{"num_hidden_layers": 11, "hidden_size": 256, "num_attention_heads": 4, "num_key_value_heads": 4, "head_dim": 64, "intermediate_size": 1024, "vocab_size": 2048, "hidden_act": "relu", "norm": "rmsnorm", "norm_place": "pre", "norm_eps": 1e-06, "positions": "rope", "rope_theta": 16400.0, "rope_fraction": 0.5, "qk_norm": true, "attn_scale": 0.187, "bias": "none", "tie_word_embeddings": "early", "parallel_block": false, "extras": ["local attention windows", "paired heads", "gated attention", "attention sinks", "value embeddings", "an embedding shortcut", "learned residual scales", "skips across layers", "weighted sums over earlier layers", "capped logits"], "init": "uniform", "init_std_qkv": 0.0388, "init_std_o": 0.0, "init_std_up": 0.0388, "init_std_down": 0.0, "optimizer": "muon", "learning_rate": 0.0129, "beta1": 0.9, "weight_decay": 0.017, "lr_head": 0.0201, "max_grad_norm": 1.0, "warmup_steps": 0, "schedule": "cos", "final_lr_fraction": 0.03, "batch_tokens": [65536, 131072, 196608], "max_seq_len": 512, "doc_mask": true, "train_tokens": 663500000, "max_steps": 5659, "dataset": "wikipedia_en"}
Each number is 200 + 30 x the weight over the matrix's rms, rounded and kept within 0 to 999. Layers, rows and columns count from 0.

# layer 7 attention query, 256x256, rms 0.123, rows 0-25, columns 192-255
201,168,210,221,164,215,255,231,231,227,156,199,207,224,184,230,206,205,255,198,226,232,200,215,207,205,213,210,222,207,232,181,218,240,187,183,227,234,254,241,173,187,200,167,155,199,125,209,222,191,167,171,240,190,197,212,167,155,161,163,244,169,213,220
231,236,185,211,168,129,209,253,265,159,207,206,210,147,216,220,196,144,218,246,231,215,153,196,229,164,207,253,192,205,240,224,208,203,153,236,124,186,227,159,183,186,225,134,214,240,172,204,225,208,165,141,238,172,214,191,219,195,187,153,151,222,220,189
175,190,219,163,163,238,219,180,191,150,187,188,196,253,183,198,204,244,205,196,174,225,244,179,252,199,176,250,183,196,235,141,190,243,179,226,226,250,211,229,198,237,148,251,204,242,154,215,208,137,226,241,166,205,160,226,187,162,236,186,246,202,187,68
246,253,149,138,203,190,145,180,259,156,263,215,206,138,233,205,228,166,191,219,131,204,208,225,222,214,202,297,228,210,221,226,183,226,189,184,196,156,179,169,220,219,224,214,207,225,240,173,238,249,176,221,249,202,135,137,222,211,196,181,144,242,188,172
187,170,223,182,167,190,196,224,158,191,148,186,191,238,178,193,207,204,178,199,209,151,182,182,227,190,159,174,144,238,192,219,222,220,151,213,192,225,186,218,216,181,169,201,221,228,186,231,169,169,254,236,193,214,201,181,203,207,185,128,191,175,148,122
248,224,198,178,242,224,190,146,256,154,198,199,204,175,254,160,186,209,195,217,187,168,243,159,236,189,167,284,192,238,132,164,261,212,159,188,208,225,154,154,246,224,212,210,227,191,201,189,234,189,218,231,157,227,160,148,219,209,229,186,167,201,170,161
259,215,188,207,232,189,201,173,189,205,248,194,198,212,228,180,254,164,214,193,213,260,212,197,170,178,233,149,198,241,207,208,202,220,187,180,192,184,185,236,190,100,184,185,173,178,219,169,212,253,206,150,181,251,234,234,178,168,192,247,254,192,220,225
226,181,158,161,245,115,204,219,153,96,229,174,172,239,158,184,215,211,174,221,232,176,160,181,233,215,157,197,221,162,213,206,181,174,187,228,171,219,188,228,251,173,199,189,169,182,169,189,217,164,158,195,188,203,200,233,174,194,185,141,200,177,203,180
151,250,181,175,141,204,180,186,149,161,188,164,169,193,161,212,183,154,135,227,219,140,148,212,166,163,165,183,208,218,267,192,202,233,191,187,235,157,149,238,212,195,240,206,213,186,169,207,188,198,173,234,198,143,178,151,151,191,129,219,221,183,187,207
185,180,200,184,181,200,179,175,201,147,191,193,149,220,226,215,190,202,161,222,226,179,138,233,225,216,166,221,169,226,187,231,232,175,200,207,234,172,180,173,203,186,171,160,202,226,197,164,107,192,192,244,178,177,173,150,157,196,223,156,187,164,168,182
222,181,205,200,232,247,203,241,212,214,168,168,238,182,210,182,194,170,183,187,201,192,228,219,230,176,260,222,207,216,215,177,216,151,155,181,225,170,158,192,186,226,201,149,189,169,200,159,273,226,189,156,227,205,195,190,242,208,197,192,224,158,159,225
239,175,218,191,188,201,247,190,179,151,170,207,183,273,211,171,224,199,232,180,218,166,203,209,206,173,192,174,175,194,209,163,163,208,252,208,186,198,175,184,232,215,206,207,190,241,240,228,223,154,173,157,169,230,194,208,156,201,214,217,183,185,195,199
222,210,200,211,223,166,194,177,193,240,202,240,211,193,227,183,165,173,192,193,150,211,256,207,220,224,187,192,239,197,197,167,227,168,209,236,181,160,177,223,172,186,222,162,201,192,159,229,231,222,159,192,214,182,214,218,194,189,194,227,175,205,212,177
215,156,167,203,202,138,172,187,204,179,223,187,221,188,184,166,191,189,222,192,217,184,191,206,213,188,168,185,200,250,183,259,234,242,206,162,179,194,228,249,225,209,233,168,179,182,236,255,194,202,249,217,220,264,167,181,190,167,181,179,226,201,226,189
217,236,180,223,180,170,176,246,161,250,242,223,227,227,204,209,227,186,174,245,223,241,205,196,225,193,176,251,210,162,162,224,230,209,227,199,271,211,176,158,241,213,203,213,224,177,184,250,163,279,185,231,189,211,201,217,218,219,204,186,216,203,186,193
221,196,180,254,239,233,189,208,152,258,219,219,199,200,183,166,201,192,206,216,222,197,179,229,205,189,177,179,243,263,228,203,215,216,223,210,230,145,191,240,193,151,231,243,210,202,174,144,176,202,185,200,242,250,237,146,204,179,223,219,141,239,154,177
265,175,228,246,209,221,200,187,204,211,212,255,206,196,217,214,188,197,115,161,182,195,189,163,166,205,277,230,231,158,178,150,206,190,147,191,231,252,124,194,206,165,171,209,177,213,133,237,227,177,216,189,171,180,175,199,204,196,229,212,262,212,200,184
203,184,185,173,218,224,189,202,217,180,239,184,215,198,179,246,217,239,216,151,265,225,208,238,209,212,198,221,193,206,173,177,185,196,165,211,181,210,232,205,162,218,190,188,224,179,229,250,236,236,157,179,214,202,168,222,231,208,227,215,213,153,234,216
243,168,201,202,160,208,256,236,172,220,169,205,253,160,233,213,192,207,195,177,216,182,167,186,224,223,176,128,175,227,150,210,222,211,222,211,184,172,236,204,224,194,170,214,216,190,207,203,202,255,163,205,228,160,160,208,220,189,179,232,199,176,198,172
248,243,208,192,220,212,220,245,201,195,209,200,208,209,161,264,217,191,182,236,204,205,186,166,196,258,209,180,166,221,218,191,191,208,224,165,191,228,214,194,208,199,146,122,248,154,220,292,234,278,182,194,203,236,215,158,227,181,172,213,238,209,250,240
201,188,173,183,193,228,199,175,202,215,193,205,205,170,200,213,177,151,202,193,158,191,225,169,248,231,208,217,215,219,182,228,181,238,187,211,269,214,161,250,156,183,200,259,213,223,133,219,187,205,179,203,267,214,156,217,154,242,235,260,242,241,231,225
197,228,203,152,182,236,166,199,197,224,134,225,223,199,175,207,190,203,169,185,200,233,147,251,151,229,207,228,217,148,192,172,201,173,125,203,207,194,253,226,216,223,218,208,160,250,182,152,258,208,225,209,146,202,256,193,234,209,215,188,191,157,172,187
225,182,202,232,180,201,239,170,193,231,192,216,252,264,224,184,233,247,210,230,208,281,231,255,260,206,186,193,212,190,180,168,157,200,216,182,143,175,183,149,210,142,198,176,246,184,225,225,246,213,205,186,213,235,148,220,227,164,219,234,219,208,193,218
170,206,208,165,173,229,156,204,210,218,224,192,176,154,188,186,197,224,207,173,182,230,220,192,193,214,232,232,208,153,157,230,166,201,176,209,215,218,211,174,272,195,201,256,223,161,237,232,265,227,234,209,148,229,210,233,227,192,164,226,167,199,216,207
177,183,173,179,165,202,221,162,185,158,212,230,200,173,195,198,180,235,171,166,155,202,195,158,192,225,226,146,144,200,172,190,155,205,196,222,191,220,275,176,247,187,168,199,230,155,204,206,195,175,219,219,241,177,204,219,223,211,227,193,205,198,198,233
160,189,243,195,220,240,184,219,189,229,168,191,224,207,186,200,246,178,205,187,182,229,170,178,182,149,234,222,201,196,206,178,144,198,200,257,189,212,200,214,203,242,194,207,184,228,224,194,177,233,241,190,224,200,162,225,191,203,227,204,171,212,223,220
# layer 7 attention key, 256x256, rms 0.122, rows 0-24, columns 192-255
209,210,195,201,208,172,213,189,202,178,203,201,222,175,203,185,200,201,218,193,189,179,210,183,216,219,189,191,193,209,209,212,189,213,185,207,163,184,154,204,196,217,194,180,218,195,214,204,192,182,196,216,200,191,210,189,206,209,196,204,189,195,238,182
173,175,235,232,198,198,224,226,237,230,181,208,181,177,225,197,215,191,239,197,221,220,232,208,203,163,228,186,183,238,136,224,189,197,219,181,212,208,232,228,177,188,236,214,169,176,167,188,212,194,232,144,191,199,165,178,232,210,187,167,233,193,212,214
202,241,189,207,207,235,212,162,236,204,172,217,213,191,196,220,196,179,179,203,218,242,198,204,204,165,176,217,174,169,166,168,192,192,213,139,188,190,209,215,170,212,167,189,189,201,197,238,220,207,213,197,164,201,187,204,225,183,213,192,192,202,192,202
211,209,178,183,173,231,198,181,207,166,226,202,190,227,177,219,181,190,187,202,195,212,191,179,214,174,208,205,219,180,198,174,209,220,165,197,222,187,179,159,223,208,192,187,210,209,203,196,159,213,208,229,192,199,200,217,188,182,179,227,170,231,175,160
249,229,205,148,179,200,151,150,183,177,210,197,182,205,227,230,187,188,144,217,209,153,217,230,163,146,228,201,231,174,236,191,236,230,206,229,210,202,266,175,167,219,177,231,219,192,202,203,222,177,150,171,164,198,186,180,172,173,210,154,205,228,222,207
210,196,220,176,203,209,177,204,170,165,192,210,201,192,184,206,175,192,187,225,134,179,203,202,234,174,243,220,216,221,191,197,194,212,191,193,202,199,226,190,223,197,206,175,236,216,189,201,198,216,216,253,170,180,189,215,184,166,214,239,168,231,168,176
197,207,200,212,230,160,252,163,231,227,191,188,173,233,146,200,184,205,242,168,228,189,209,193,167,206,189,157,183,174,186,240,163,166,194,211,183,189,189,201,225,171,202,177,168,165,182,236,224,192,147,224,231,189,212,174,218,197,219,196,200,205,193,231
313,209,193,164,214,211,197,184,209,192,190,212,217,247,189,234,204,139,198,232,208,161,189,252,197,204,205,154,228,208,175,167,191,234,183,193,225,181,218,142,203,250,158,194,198,237,200,190,199,176,167,212,211,263,216,176,213,189,228,150,194,227,227,167
270,237,193,187,242,210,173,208,212,215,177,190,203,184,195,249,169,209,226,227,225,195,188,207,154,218,211,120,216,188,194,189,231,167,192,217,196,212,188,201,244,181,186,148,170,213,191,183,220,207,194,271,163,212,213,257,209,140,148,161,153,201,218,187
225,213,219,188,227,203,194,242,194,215,195,241,201,211,206,230,164,181,206,242,231,149,188,205,195,226,221,174,196,188,167,198,182,228,151,144,218,202,201,167,227,226,188,217,198,205,152,214,211,180,244,211,223,172,146,226,200,189,204,254,229,216,201,174
190,157,211,229,125,203,170,233,214,153,199,160,218,158,196,179,210,226,171,209,209,200,158,173,209,229,188,190,203,194,221,219,162,229,206,187,207,217,133,231,218,182,219,179,191,231,198,233,180,242,250,255,181,163,266,272,210,200,170,223,193,219,147,173
276,273,263,170,234,215,132,173,228,259,199,252,160,186,185,178,183,250,193,190,236,203,227,265,165,219,245,154,207,203,196,204,207,253,197,225,214,187,183,149,185,149,139,202,149,236,189,252,202,180,185,193,221,196,221,208,242,155,227,188,200,225,264,191
223,235,187,138,200,115,196,178,176,227,222,158,152,256,218,273,273,183,233,171,233,172,188,223,218,167,239,192,170,210,166,198,218,173,218,153,229,180,240,210,177,177,210,209,250,193,243,227,224,235,222,230,224,192,170,247,188,187,194,219,212,183,234,239
195,171,199,196,175,163,221,195,240,184,236,172,233,207,239,179,195,185,191,247,215,250,245,191,240,251,204,183,197,195,130,204,186,156,200,152,183,210,172,146,218,212,179,204,252,219,204,220,182,193,153,210,214,202,198,213,170,195,159,196,188,182,188,189
214,213,189,212,252,223,207,215,221,203,175,223,218,202,176,243,206,230,195,215,173,240,199,246,159,195,218,212,208,186,193,196,210,175,223,177,180,145,225,235,197,163,205,218,196,164,166,205,204,139,186,188,249,189,170,181,210,176,236,195,168,189,158,290
156,208,195,155,183,207,186,125,222,205,211,175,231,220,131,183,260,219,197,234,206,198,190,158,200,240,199,205,223,173,185,243,165,196,236,212,236,217,223,224,168,183,191,189,190,193,181,244,155,157,229,184,212,186,174,231,244,184,200,233,191,201,191,233
193,157,203,133,167,190,176,230,176,232,163,164,179,192,181,208,193,190,215,257,258,163,187,166,206,215,142,201,203,179,165,230,268,148,152,162,178,253,161,235,208,168,220,213,184,227,234,147,167,241,194,236,162,217,196,248,171,197,167,208,172,233,198,207
183,216,194,198,225,218,196,198,213,212,227,246,234,198,235,202,191,193,214,251,181,181,173,222,205,177,207,231,220,196,247,207,155,150,235,177,156,195,233,217,161,166,205,231,202,214,196,133,220,213,245,237,242,160,202,208,194,184,262,225,205,267,205,246
177,193,201,177,209,168,199,204,160,179,248,197,196,226,186,139,177,238,208,200,235,187,170,218,257,157,229,186,206,163,201,217,175,135,190,224,218,196,187,256,147,208,221,163,229,215,197,214,201,252,202,234,200,217,186,173,174,198,189,195,240,219,225,144
190,187,227,199,161,165,174,200,163,182,228,165,219,205,207,217,270,176,211,212,189,197,144,199,215,176,192,144,196,225,161,224,212,183,228,214,226,201,182,191,170,206,198,187,158,205,224,239,209,169,202,203,189,161,193,170,206,209,199,231,193,169,200,183
188,205,201,227,196,215,151,191,181,206,187,180,264,202,184,161,190,208,238,204,178,258,212,161,149,195,192,197,199,219,165,200,228,183,209,104,190,207,241,204,162,155,174,204,204,188,214,170,244,228,227,220,143,222,188,193,180,153,245,212,190,218,184,195
190,192,197,257,170,181,214,231,217,184,210,136,244,204,136,196,218,195,243,197,149,246,186,183,209,194,242,189,209,201,225,184,207,207,201,217,148,167,207,162,201,191,196,231,181,182,209,237,176,182,194,237,216,211,237,180,171,226,185,218,194,127,221,186
196,185,200,209,200,190,187,191,250,159,232,306,179,183,206,217,167,190,197,151,193,210,252,201,189,227,227,212,179,235,223,179,186,212,142,216,176,235,165,198,205,210,202,202,158,212,227,186,185,193,242,174,180,191,194,214,180,143,195,210,159,183,171,148
221,179,247,195,216,210,178,237,126,222,153,226,200,223,182,207,162,178,198,183,190,193,205,274,184,158,231,175,213,221,127,129,213,149,167,240,191,217,249,214,210,168,148,208,245,183,164,181,167,192,197,177,232,203,207,225,190,208,215,169,189,218,155,187
215,173,180,245,190,226,208,250,183,200,208,150,189,192,244,221,250,195,199,228,231,223,180,230,192,175,190,173,199,144,244,213,185,226,260,216,197,199,152,204,192,205,258,243,164,245,164,221,148,206,218,205,193,170,225,142,213,236,187,179,215,210,125,249